{
  "n_layer": 9,
  "d_model": 96,
  "n_head": 2,
  "n_kv_head": 2,
  "head_dim": 32,
  "d_mlp": 384,
  "vocab_size": 1173,
  "activation": "tanh_gelu",
  "norm": "layernorm",
  "norm_place": "pre",
  "norm_eps": 1e-06,
  "positions": "rope",
  "rope_base": 10000.0,
  "rope_fraction": 0.5,
  "qk_norm": false,
  "attn_scale": 0.177,
  "bias": "none",
  "tie_embeddings": false,
  "parallel_block": true,
  "init": "trunc",
  "init_std_qkv": 0.051,
  "init_std_o": 0.0,
  "init_std_up": 0.051,
  "init_std_down": 0.0,
  "optimizer": "soap_variant",
  "lr": 0.00248,
  "beta1": 0.95,
  "beta2": 0.99,
  "weight_decay": 0.069,
  "lr_head": 0.00545,
  "grad_clip": 0.5,
  "warmup_steps": 200,
  "schedule": "wsd",
  "decay_fraction": 0.758,
  "decay_shape": "pow",
  "final_lr_fraction": 0.1,
  "batch_tokens": [8192, 16384, 32768],
  "seq_len": 1024,
  "doc_mask": true,
  "train_tokens": 86560000,
  "steps": 5031,
  "dataset": "wikipedia_en"
}
Each number is 128 + 32 x the weight over its row's rms, rounded and kept within 0 to 255. Layers, rows and columns count from 0. The size above them is the row's rms in percent of the matrix's.

# layer 4 MLP up, 384x96, rms 0.149, rows 327-383, columns 0-47
size [109  98 108  98  97  99  96 100 108 105 103 110 102  92  90 112  97  99  98 107 106  98  99  98 101 109 101 104  97 108  97 105 102  94  99  95 103 104  94 100  96 100 103 100  91  98 115 100  99 105  97  98  99  96 110  96 109]
[[120 161 119  68 160 161 100 157 117  86 161  82 152  57 132  67  99 133 177 129 146 115 140 121  87 142 120 177 124  59 186 152 159 127 135 103  74  94  86 186 127 179 136 115 169  83 131 144]
 [196 114 116 175 132 150 108 166 103 124 114  98 133  88 168 139 160 135 179  84 135 140 176  91 113 150  40 152 150 129 122 168 168 126 160  75  77 141  75 106 174  70 175  70 126  87 152 166]
 [112 105 150 138 124 128  91 128 160 109 142 120 107 167 111  45 128 120 132 156 171  94 126 123 196 130 114 107 112  87  98 108 127 137 137 137  93  71  73 180 125 139 155  57 142 144 138 104]
 [170 168 138  78 187  69  93 121 121 129 133  90 127 150 101 153 171 132 156 108  89 161 153 123 164 130  91  76 141 136  93 149  94 158 129 165 214 127 126 128 150  82 150 109 140 110 107 129]
 [ 90 138 129 153 168 147 143 157 143 109 122 115  71 176  90 100 147 152 148  79 124  94 137 135 117 151 102 193  88 152 119 150 160  72 192 209  89 149 167 102 172 110 107 169 158  88  87 139]
 [ 42 131  91 158 122  88 182 126 107 133  81 156  96 140  86 108 150 129 107 158 146  88 135 106 131 140 199 102 141 139 133 183 146  92 115 146 120  79 163 108 168  85 121  57 143 156 163 181]
 [ 94 129  94 100 149 101 141 182 100  80 110  96  96 189 167 159 171 140 149 108  90 154 108 164 158 107 155  89 162 160 128 162  78 143  92 153  99 169 170  46 147 134 123 106 101 101  89 128]
 [144 133 101  99 150 116 183 149 114  49 108 113  59  97 121 121 144  93 123 137 126 116 131 156  76 171 143 151  88 173 103 142 137 125 182 130  91 172 158 149  91 124 164  91  83 113 139 110]
 [199 110 152 161  68 161 141 140  98 110  75 149 133 180  66  62  93 114 121 157 105 100 114  97 120 171 149 123 118 151 109 136 112 155 144 128  85 189  98 130  76 127 133 124 115 192 152 139]
 [116 108  79 125 113 127 137 135 142 146 123 100 101  83  68 100 139 104 119 131 148 125 108 184  75 146 138 148 137  90 139 144 203 107 164 155  85 174 126 110  87  84 135  79 189  85  74 133]
 [163 109  80 123 143  87 120  83 118 171 102 137 150 143 120  99 142  34 179 159 158 184 128 137 140 209 142  89  75 122 124 115 165 121 156 141 139 131  74 156 166 138 121 179  76 130  68 117]
 [116 171 107  98 131 134 129 174  62 113  74 148 149 125 117  99 157  96 123 114 151 116 133 114  81 140 127 106  62  95 139 120 138  69 106 100  91 179 120 132 128 170  86  52 150 160 144 147]
 [148  97 130 156 165 159 118  80 112 135 131  96 166 117 112 159 125 192  93 114 138 164 163 174 115 133 138 174 101  94 209 102 150  71  82 124 147 131 117  92 137  97 165 150 123  92 169 127]
 [148 163 113 174  93 169 168 134 164  81 173 111 114 167 163 140 113  65  83  90 124 161 123 178 134 110 113 159 123 204 155 133  83  93 130 106 147 121  80 114  97 142  93  85 178 108 141 100]
 [110 103 112 116 104 121 162 111  95  84 144 182 139 145  86 113 119 226 121 160 156 147 134 126  82 166 133  68 123  52  72 111  75 153 139 168  86 127 129  79 119 181 128 138  86 127 119 160]
 [106 192  95 121 125 128  45 120 100 104 103 145 140 104 156 126 117  91 135 109 131 132 153 144 132 198  99  47 155  98 136 173 116 160 140 116 178 141  89 162 126 157 158 128 148 128  55 142]
 [ 91 114 107 120 165 120 115 115 169 100  92  85 107 100 117  78 133 163 149 128 123 143  66 152 153 127 168 110  87  89  68 135 105  58 143 144 141 149  98 150 187 130 183 153 131 138  79 172]
 [229 164 152 119 155 148 119 113 151 146 165 112 119 181 141 128  74  98 130 133 142  76 122 115 160 136 136  98 160 127 178 112  79  86 107 144 100 131 164 119 143 150 102 112 111 177 149 124]
 [105  93 135 124 113 132  93 127 116 163 143  92 135  62 115 108  81 115  86 124 206 138 118 109 146 137 113 134 138 145  63 190 147 155 136 108 144 127  79  79 151 157 184 215  92 142 183 139]
 [130 138  77 128 165  88 187 140  60 147 117 176 114 161 108 114 167 207 108 118  80 149 110 172 124  93 142 139 135 131  79 110 157 142 153 126 137 131 116  90 108 141 162  78 142  93  89 143]
 [136 147 157  97 140 138 102 147 129 142 123 175 102 130 176  42 100 104 117 109 202 119 170 155  94 124 123  76  84  82  96  95 124  98 137 106  68 150  86 137 174 159 137 150 143 202 109 145]
 [148 182 169 158 141 144 142 121 103 163 145 132 124 108 117 111 213 114  95 102 157 174  68 170 145 110 111  80 151 108 123 132 128 153 154  67 128 100 134 163  97 116 171 118 129  92  72  91]
 [144 140 149 171 103 109 151 137 126 199  72 119 135 148 156 115 122  79 136 106 132 169 126  97 180 186  61 130  99  66 115  98 116 123 139 145 172 171 136 137 118 103 128  90 110 121 116 102]
 [155  77  59 148 130 126 156  66 136 129 104 107  87 117  92 119  92 158 180 190 155  92 149 166  80 183 195 126 114  98  81 100 185  85 160 117 149 183  95 140 146 180 145 119 106 116 118 145]
 [168 115  75  89 111 143 178 119 168 125 103  86 103  89  88 142 100  66 118 107 121 165  88 158 112  84 190 104 149 114 143 116 109 137 175 134 142 110 120  73 123 153 126 165 170 130  86 125]
 [120  82  97 108 131 142  64 128 166 130 113 104  80 117  81 191  92 122 127 126 178 137 164 118 135 144  95 149 129 114  96 175 158 134 148 184 180 153  79 102  49 119 157 105 117 117 123 156]
 [ 73 115  99 134 125 125  79 111 126 164  81 132 176 171  95  98 117 168 172  86  92 183 167 144 224 119 148 102 113 155  94 126 125 117 111 126  98 177 138 138 161 173 177 161 132 185  85  92]
 [149  85  60 164 132  66 143 101 131 134 132 160 115 161 157 166 122 142 156  95 118 130  98 142 159 175  80 147 143  99 172 101 174  85 110 125 129 130 107 157 105  94 147  93 180  96  95 152]
 [ 50 112 114 126 152 128 145  98 165 154 129 150  70 135 129  78 214 186 138 102  61 102 120 145 143 147  69  63 143 105 125 158 158  90  99 188 100 131 101 130  90  56 177 111 181 136 140  99]
 [137 172 113 135 111 197 111 122  95  97 179  51 126 233 103 137 136 119 154 139 135  67 111 130 143 158  76 139 121 127 127 140 117 190 110 150  98 167 103 155  83 100 130  90 177 150 119  71]
 [132 124  74 149 173 163 153 117 142 106 146  81 161  54  67  92 129  76 183  93 107 132 162 119 210 143 125 170 112 150 155 109 125 153 188  85 101 125  79  91 102 136 139 122 152 108 149 154]
 [ 87 118 103 114 117 128 101 127 146 133 192 145 157 122 167 149 116 129  96  80 203 100 152  83 153 117 143 181 143  93  88  85 150 118 143 124 101 128 167 146 202 118 115  42 127 124  86  77]
 [113 121  93 184 137 131  68 118 105 152 142 121 126  79 157 129 172 161 156 106 108 143 109 175 151 151  69 130 134  98 136 114 159 146 153  85 133  84 164 180  67  69 157 151 140 134 101 103]
 [119 122 127 136  65 125 159 155 124 111 149 134  63 145  96 168  59 184  95 119 109  87 117 143 172 135  88 126 137 144 129 121  82  81 118 170 106 179  69 141 145 140 133  89 111 155 116  81]
 [116 150  75 111  87 134  90 104 109  95 192  54 129 116  79  81 193  63 177 113 148 156 144 164 112 136 123 174 139 118 169 162  92 182  40 129 152 159 116 151 130  85 122  91 141 141 110 126]
 [116 127  83 133  88 114 122 123  88 197  89 115 150 175 100 168 141 143 121 105 118 139 160 140 136 102 146 150 142 187  70 141 168 147 121 146 171 151  82  73  59 140  91 132  90 153  74 187]
 [112 105 122 142 150 156  84 137 140 103  84  84 136 124 167 170 209 176 147 139 138 130 129 146 148 130 161 168 131 133 107 131 117 124  66  76 158 154 120  61 133 107 144 184 129 143  96 114]
 [136 114  80  93 137 107 144  84  82 157 205 128 115  86 154  77  77 134 165 149 166 102  85 145 148 155  92 171 142  65 174 170 135 155 109  84 116 100  97 107 128 106 150 141  87  77  80 166]
 [175 127 101 134 138 102 125  89  83 116 117  85  73 107  55 102 130 146 165 134  66 144  97 154 130 160 164 131  91 158  93 108  97  94 126 142 118 143 170  84 121  94 120 128 175 128 146 129]
 [190 108 141 161 101  83 125 125 174  99 138 153 115  95 160 153 157 121 111 135 115 113 138  86 139 135 115 103 142  71 116  38  98  92 114  85  93  95 147 176 108  99 138  99  83  98  83 107]
 [134 160 130 159 145 153 172 161 135 144 141  99 130  95 151 123 173 114 206  38 100 103 156 176 156 120 101 132  80 142 127 115  93 164  89 127  95 128 143 107 144  70 113  66 133  66 123  99]
 [173 117 103 124 142 120 171 146  92 121 113 150 160 208 177 194 211 148 105  58 164 152  78 121 114 183 104 111  44 131 139  64 111 170 148 125 148 157  94 102 102 168 161 138 115  93 106 105]
 [136  84 120 128 180 141  98 140 129 138 117 110 149 166 120 182 105  92  93 109 159 127 101 129  93 135 150 120  96  98 165 178 140 122 104 175 139 133 138  64 202 124 121 186 111 120 130 159]
 [146 171 165 160 113  96 146 148 137 115 121 177 114 168 122 166 133 177 173 157 151 126  84  77 173 102 115  94 118 126 129  81 167 101  69 141 147  98  95 100 135 135 131 114 104 149 164 157]
 [ 91 141 145 114 131 152 143 157 153 170 127 117 103 122 105  83 165 140 145 135 142  60 124 105 163 162  73 113 153 105 158 161 143  83 116 158 109 109 107 136 134  75 158 155 160  89 102  75]
 [127 202 140 168 133 132 102  99 162 109 135 111  85 173 134 121 124 141  84  51 161 147 154 138 136 119 147 119  89 104 165 110 104 128 137 173  90 105 186  98 132 128 103 137  89 138  96 158]
 [154 105  89 112  97 143 181 159 106 134  99 132 141 141 169  70 153 122 121 101 116  94 122 167 112  94 154 139 120 163 167 174 164  98 120 141 149 154 116 153  80 127  91 129 122 162 168 125]
 [128 130 100  91 144 136 163 138 136 136 125 131 147 173 149  62 104 127  99 165 206 126 104 105  85 116 192 125 120 137 118 137 129 180 146 156 120 129 122 125 140 113 127 163 137 167 129 113]
 [187 115 108 125 127  94 146 137 105 160 140 129 128 122 133 107 142  84 119 118 169 181 132 143 126  62  89 111  64 130 143 108 101 139 173 108 106 166 156 126 139 116 119 149 189 152 114 165]
 [132 152 137 168  37  95 130 113 130 161  86 125 129 116 124  90 159 142 141  86 139 115 152 114 147 115  88 149  52 134 141  91 110 128 149 128 156 191 139  76 160 118 192  93 163 105  90 160]
 [ 89 113  89 157 115 155 170 118  83 143 140 105 146 167 133  86 135  86 147 108 105 152 161 147 130 168 124  99  75 122 118 124 167  90 168 147 122 142 127  95 147 126 119 144 132 142 101 135]
 [137 156 129 164  94 143  89 137 178 169 128 163 147 120  87 147 129 117 196 127 146 136 119  88 153 102 122 108 114 112 172 140 183  59 204 107  73 140  97 135 117 167 158 142 181 150 173 124]
 [ 92 178 146 128 157 186 100 102 152 145 139 163 145 182  97  99 133 103 117  88 157 101 130 171 112 188  86 121 160 131 112 116 119 131 133 111  89 146 116 115 185 107 170 114 117 170 148 169]
 [131 116 132 137 128  83 113 124 144 118 118 128  76 101 102 186  94 119 148 114 123 160 167 155 146 142 150 162 107 147 181 175 136 134 142 110 168 126  97  83 121  89 163 114  88 134  81 158]
 [157 158  91 192 138 168  53 110  91 157 151 150 126 180 109 131 137 162  68 122 140 108  94 143 201 150 136 151 100 157 164 123 114 137 139  81 122 147 108  87 182 188 116 142  67  90 164 154]
 [162 182  90 112 134 118 134  96 158 100 121 158 105  67 162 160  89 145  70 142 111  69 150 154 128 108 112 148 139 138 171 168 123 144 131  56 111 143 126 153 106 101 126  85 135 126 122 122]
 [162 104 114  60 107 152  98 101 122 129 167 164 129 152 182  93 112 145  49 155 146 102 133  82  96 111 116 156 124 121 180 162 122 141 132 152 112 172  47 109  72 164 187 167 121 187 129 182]]
# layer 4 MLP down (transposed), 384x96, rms 0.144, rows 327-383, columns 0-47
size [105  95 104  93  99  94  94  93 107 101 114 115  96  97  88 114 108 110  96 109 109  94 105  98 115  99 100 114  87 103  95  94 105 108  95  95 103 107  99  86 100 108 106  99  96  89 126  93  95 112 101 111 104  99 112  90 110]
[[127 103 149 122 129 127  55  58 130 135  77  99 144 121  93 194 198 149 145 179 119  97 104  93 155 112 116 157 161  77 123 109 110 150 150 115 122 133 154 173 148 136 163 164 101 160  72 122]
 [ 85 128 168  69 117  94 142  95  94 117 155 175 126 204  95 173 125  86 164 183  80  96  85 177 195 125 162 134 144 127 115 136  86 104 126 107 147 153 181 152 124 170  95 170 121 189  60  87]
 [ 92 129 110 128 143 108 133 150 123 150 163  76 141 114 128 150 149 105  88 128 117 100 123 125 102  87 123 138 100 129 152 164 162 131 124 125 115 161 195  24 150 144 143 147 122 122 103 205]
 [122 158  83 159 130 173 164 112 140 138 111 100 164 133 128 109 125 154  78 111 103  95 103 186  87 153 163 143  89 114 188  91 160  90 175 153 122 119 156 135 109 141  64 117 115 151 133  98]
 [ 50 103 176 149 150 150 121  96  90 117 149 174 112 148 105 125 107 131  91 116 151  85 166 105 114 123 133  44 186 175 102  52 154 126 135 122 158 165 131  85 173 162  84 155 147 106 173 108]
 [181 129 124 101 141 156  96 133  82 106 139  60 113 130 163 131 100 138 203 119  98 152 131 138 117  95  69 114 103 102 127  71 132 113 116 119 152 146  63 147 131 159 140 134 118 143  64  91]
 [125 137 135 143 149 160 151 112 104 184 123 194 181 132  84 124 127 205 118  60 154 163 157 163 106 107 135 147 128  63  92 110 129  62 131 120 183 101  78 143 100 107 171 103 188 102 161 161]
 [ 88 140 138 160 101 179  96 151 104 164 147 185 130 176 156 104 102 160 159 175 156 133 103  79  91 120 123 134 141  45 115 166 147 122  72 110 140 142 133 137 110 112 112 186 159  96 162 112]
 [207 140  91 135  84 146 120 155 107 136 141 176  87 106 118 158 133 101 100  89 170 139  99 142 104 131 160 123 136  74 138 142 120 116 124 132 138 157 141  15 150 135 174 117 140 134 169 100]
 [144 123 117 156  69 135 148 105 126 110 177 152 162  88 120 151 141 108  68 124 189 121 135 137 193  87 115 110 120 107 138 120  85 139 123 154  94 167  94  42 156 125 125 136 178  74 146 138]
 [190 231 139 146  50 186 119 135  83 160 158 160 113  87 118 103 128 119 148 122 141  76  88 100 113 164 195 131 148 124 120 130  91 130 161 147 129 113 146 119  94 167  97 142 106 104 147 143]
 [114 109 142  95 101  79 178 111  92 145 162 126 141 112  72 159 155  90  95 105  77 108 137 108 167 126 127 201  98 103 125 168 110 168 140 124 150 116 181  78 120 115 162 157  90 110 161  58]
 [ 97 126  78 154 130 119  94 167 131 124  78 146  63 139 125  87 146  84 185 164 177  64 145  76 116 130 118  97 163 112 101 158 127 131 126 109 110 177 155  99 164 155 119 145 164 154 117 168]
 [174 111 141 125 163 157 149 120 137 138 138 108  85 163  88 113 122 173 135 136 180 150 104 176  94 160 113  99 149 158 114 124  81 183 124 121 117 188 145 169 157 166 120 129 101 140 121 156]
 [ 78 105  91 175  81 122 189  94 209 159 151  86 126 128 130 121 131  74 126 161 151 113 155 118 160  68 141 159  92 158 103 185 145 141  92  88 123  95 116 136 136  91 164  67 121 121 140  67]
 [164  99 139 130 162 101 107 109 175 167  98  96 121 116 132 164 119 173 101  98 101 132  68 119 111  73 125 120 117  91 132 138  52  80 119  82 112 149 144 126 165  60 132 111 117 131 143 104]
 [113  85 113 149  88 157 130  82 109 194 170 170 124  78 110  85 116 164 186 115 166 137  40 154 108 116 111 100  94 126  98  93 119 111  76 182 154  90 151 150 164 203 107  97  85 157 128 108]
 [191 160  80 152  73 125  90 113 129 104 132 122  99 108  74 155  71 151 104 141 146 144  96 135 123 116 135 135 105 120 156 130 135 187 155 113 122 138 145 143 117 152 110 113  42 111 152 112]
 [100 127 132 176 178  99 158 121 132  93 146 113 106 105 157 169 152 128 194 139  93 120 148 156 119 124 143  91 133  70 181  98 115 157  88 103 113  74 160 199 124  84 123  88 167  90 109 150]
 [ 76 118 159 101 114 176  74 171 120 114 134 121 148  45 184 134 117 174 119 130 147 129 132 112 122 132 121 161 129 154 133 136 172  74 117 157 200 154 113 162 152 149 109 147  66 184  89  97]
 [ 98 108 190 188 142 125 173 102  83  87  95 129 125 159 118 128 108  96  89 170 109 115 145 120 185 149 122 161 104 176 131 163 119  90 104 112 102  82  97  99  93  84 147 130 140  78 128  96]
 [109 105 126 177  86 105 109 115 151 118 119  79 191 146 124 114  86 126 102 180  85 100 126 122 117 115  89 175  99  89 108 107 123  63 115 102 132 116 108 142 173 161  62 179 103  83 170 129]
 [116 120 168 110  98 124 111 135 179 135  84 171  71  97 152 149 108 156 127 128 127 133 142 152 116 163 142  83 148 107 136 192 120 105  58 112 110 104 147 169  77 141 152 108 180 191 117 106]
 [ 78 166 144 152 117 151  45 132 180 118 187  97 126 108 174 124 126 144 111 159  94 104 152  97  78 188 132  93 148 124 134 134 130 139 108 196 126 123 124 136  85  90 136 135  92 111 175 105]
 [129 131 110  93  74 116 101 174 139 141 144 151 133 135  99 135 191 118  99 133 149  36  55 111 124 124 121 139 159 156 153 128 131 105 138 143 158 182 172 127 141 128 121 119 130 124 163 117]
 [126 134 176 105 121 142 125 124  91 105 116 109 133  73 178 132 131  93 176 138 118 115 161 151 107 148 120 118 113 224  90 153 168  74 143  96 115 126 110 135 107 101 173 102 148 178  89 147]
 [ 84  81 168 122  69  80 130 130 129 124 115  66 121 176  85 107 134 159  61  87 115 180 157  98 122 160 163 143 124 176 153 150  96 108 133 124  96 112 136 177 108  93 150 101 146  75  82 106]
 [192 148 133 112 119 144 133 113 106 144 151 101 100 118 119  69 102  80 125 142 125  97  98 104 126 159 153 123  89  98 124 116 171 142 108 116 125 152 145 107 185  73 130  72 101 151 116  38]
 [146 115 148 163  87 142 106 181 121  91 142  58 117 134 179 118  46 104 102 142 136  98 119 142 154  77  86 136 121  67 129 103 103 155  89 136 108 126 114 149  83  78 100 216 119 138 108 124]
 [151 110 142 104 158  80 123 123 139 166 125 126 115  87 160 166 110 169 145 135 169 146 133 141 148 132 102  95 134 140 100 131 141 114  97 170 172  31 174 150 163 184  93  87  94  89 101 106]
 [117 157 115 140 109 113  70 100 120 193 105 133 126 161  99 154 156 159  70 198 148  90  97 135 123 143 132 128 139  94 112 180  77  92  95 167 169 175 174 148 150 139 108 173 101 185 121 121]
 [106 178 163 165 127 107 197 118 110 131  87 117 101 100 108  92 201 132 139 180 144 154 149 182  63 104 103  51 132 159 169 137 123 149  86 101 145 120  96  63 111  97 102 163 154 133 195 155]
 [175 110 128  94 134 121  96 126  96 145 118 174  83 133  84 102 105  80 111  98  88 150 112 132  72  97 171 120 137 141 129 133  84 160 132 109 114 190 120  70 122  94 127 103 166 120 165 120]
 [147 184 178 105  88 177 124 112 178 170  98 151 129 126  99  80  81 127 143 135 163 139 173 105 152 165 165 163 175  97 144 110  80 145 167 103 165  91 145  65 105 113 122 137 155 130  91  79]
 [133  73 104 124 131 121 136  92 166 123 101 173 113 102 161 126  55 130 125 166 150 154 127 130 183 171  88 120 151 117 115 178 192 110 171 119 167 126 150 145 152 156  72 124  97 106 125 153]
 [143 156 162  99 192 173 201 130  80 159 177 173 177 127 158 159 135 135 109 123 105 138 152 137 107 116  94 144 127 140  90  92 109 113 131 115  93 111 196 148 138 140 109  90 122 113 128  73]
 [102 124 178 103 132 139 155 117  93  81 147 149 148 167 132  93  99  92  71  98 129 117 104 106 170 103 144 129 100 121 126 130 110 123  97 145 127 179 162 162 146 140 159  66  87 144 105 121]
 [122 120  96 118 132 138  69 163 144 171 137 140 114  99 117 120 134 110 141 110 127 176 110  78 104 105 115 129 144 178 139 125  98 163 176 139  99 171 116 155 140 126 138 113 129 151 131  49]
 [ 88 150 168 147 113 121 101 116 146 148 129 149 118 141 150 106 152 170 123 125 131 164 163 172 109 153  71 127 176 159 167  73 116 135  66 100 150 118 188 117 131 136 127 106 147 109 147  76]
 [102 151  84 140 112 117 166 127  83 108  76  86  94 131 130  77 106 139 108 185 123  96 151 161 158  78  95 106 111 193 138 185 146 137 146 144  95 147 101  82 105 123 102 149 172 197 132 169]
 [157 120 168 121 108 113 130  82 131 137 116 188  89 216  74  91 105 125 113 125  98 110 113 164 146 121 183 101 110 107 134 100  77 117 204 132 105 129  97 149  81  68 110 218 131 136 122 110]
 [123 156 110 126 190  98 136 161 164 151 108 148 107  84 161  78 118 129 103 131 151  86 123 128  87 146 175 102 138 132 128  91 127 131  61 115 180 147 168 102 140  76 185 119  75 114  50 160]
 [183  91 138 194 155  74 152 117  70 109 116 181 136 127 105 126 117 113 113 163 125 114 126 124 168  80 131 189 174 156 146 129 104 152  92 129 131 137 129 100 117 132  96 127 111  76  93 113]
 [169  66 108  58 133 140 138 115 138 144 158 133 157 159 142  82 140  95 114 130 107 138 145 126 110 167  85 154  82 165 116 155 116 111 188  74  71 137 133  74 142 122 120  98 146 135  77 181]
 [ 48  91  86 201 127 115  86 144 155 100 172 137  70  73 153 172 139 132  85 150  90 170 153 162 153 155 137 119 152 108 138  93 140  94  98  83 139 109 112 152  66 102  83 140 111 148 163 159]
 [150 177 133  35 110 109 154 121 181 116 134  82 122 173 119 177 104 197  48 133 147 179 120 130 114 140  81 196 119 119 121 133 122 178 142 117 131 207 189 108 113 136 126 147 123 179 118 130]
 [208 138 103 115 161  90 137 125 104 160 121 153  62 132  96 141 100 128 125 100 112  88 137 131 122  75  81 115  94 132 120 165  68 148 206 155 126 149 160 134 108 163  84 152 145 134 174 103]
 [ 24 116 187 189  62 105 135 111  85 104 196 115  70 129  97 156 132  98 175 133 112 147 186 159 158 135  93  74 133 140 135  97 129 103 155 123 108 135 145 104 105 122 168  89 166  68 100 144]
 [ 74 170  99 117 146 125  63 136 126 129 132 126 129 134 170 140 194 127 150 144 114  38 153  81 109 212 137 127 210 104  77 111 103 106 158 150 138  93 160 161  74 109 115 156  86 124 156 132]
 [142  82 180 143 194 154 143  74 118  97 124 117 119  49 160 162 147  95 125 154 150  92 193 164 153 130 102 109 166  81 170 160 102 139  78 105 135  74 119  95 143 170 109 157 115 115  97  97]
 [156 129 208 128 159  60 161 116 144 138 178  58 169 132 118 188  91 146 124 130 130 140 126 132  76 147  78 128 130 154 154 143  75 147  83 127 144 165 152 137 113  77  84 119  96 121 162  81]
 [198 136 156 149 165 137  80 141 194 146 115 169 151  98 102 143 174 114 105  91 119 121 103 140 158 122  94 152  83  86 162 144 147  73  97  74 171 130 143 133 147 111  92  74 175  89 180  89]
 [113  89 120 196 125  81 180 120 158 101  81 108 148 168 131 132 144 103  71 165 100 115  72 149 179  58 148 147 143 123 173 138 133 167 163 143 124 125 115 111 101 137 124 143 147 116  86 140]
 [148  94 150 126 114  97 136  98  98 108 135  66 137 117  90  90 120  85 164 131 165 150 186 137 132 105 155 105  94 202 104 174 162 130  50  84  74 139 114  85 122 113 154 138 153 100 135 167]
 [127 171 127 191 163  83 194 144 134  87 156 129 145 105 100 141 108 144 141 176  55 150  98 154 110 108  99 140  96  98 129 125 125 135 118 147 156 101  73 128 100  67 147 144 154 118  96 139]
 [129 110 143 127 102 113 144 148 140 220 113 108 130 162  74 134 159  39 137 109 132 134 112 128 136  95 152  65 111 152 114  83  88  90 138 136 144  76 146 107 145 166 118 171  77 114 122 176]
 [133  89 158 165 116  99 141 133 186 142  77 175 160 108 130 182 168 140 103 135 168 110 157 116  87 141 130 166 137 103 119 120 149 138 151  97 131  58 131 143 105 135 142  63 139 118 197 154]]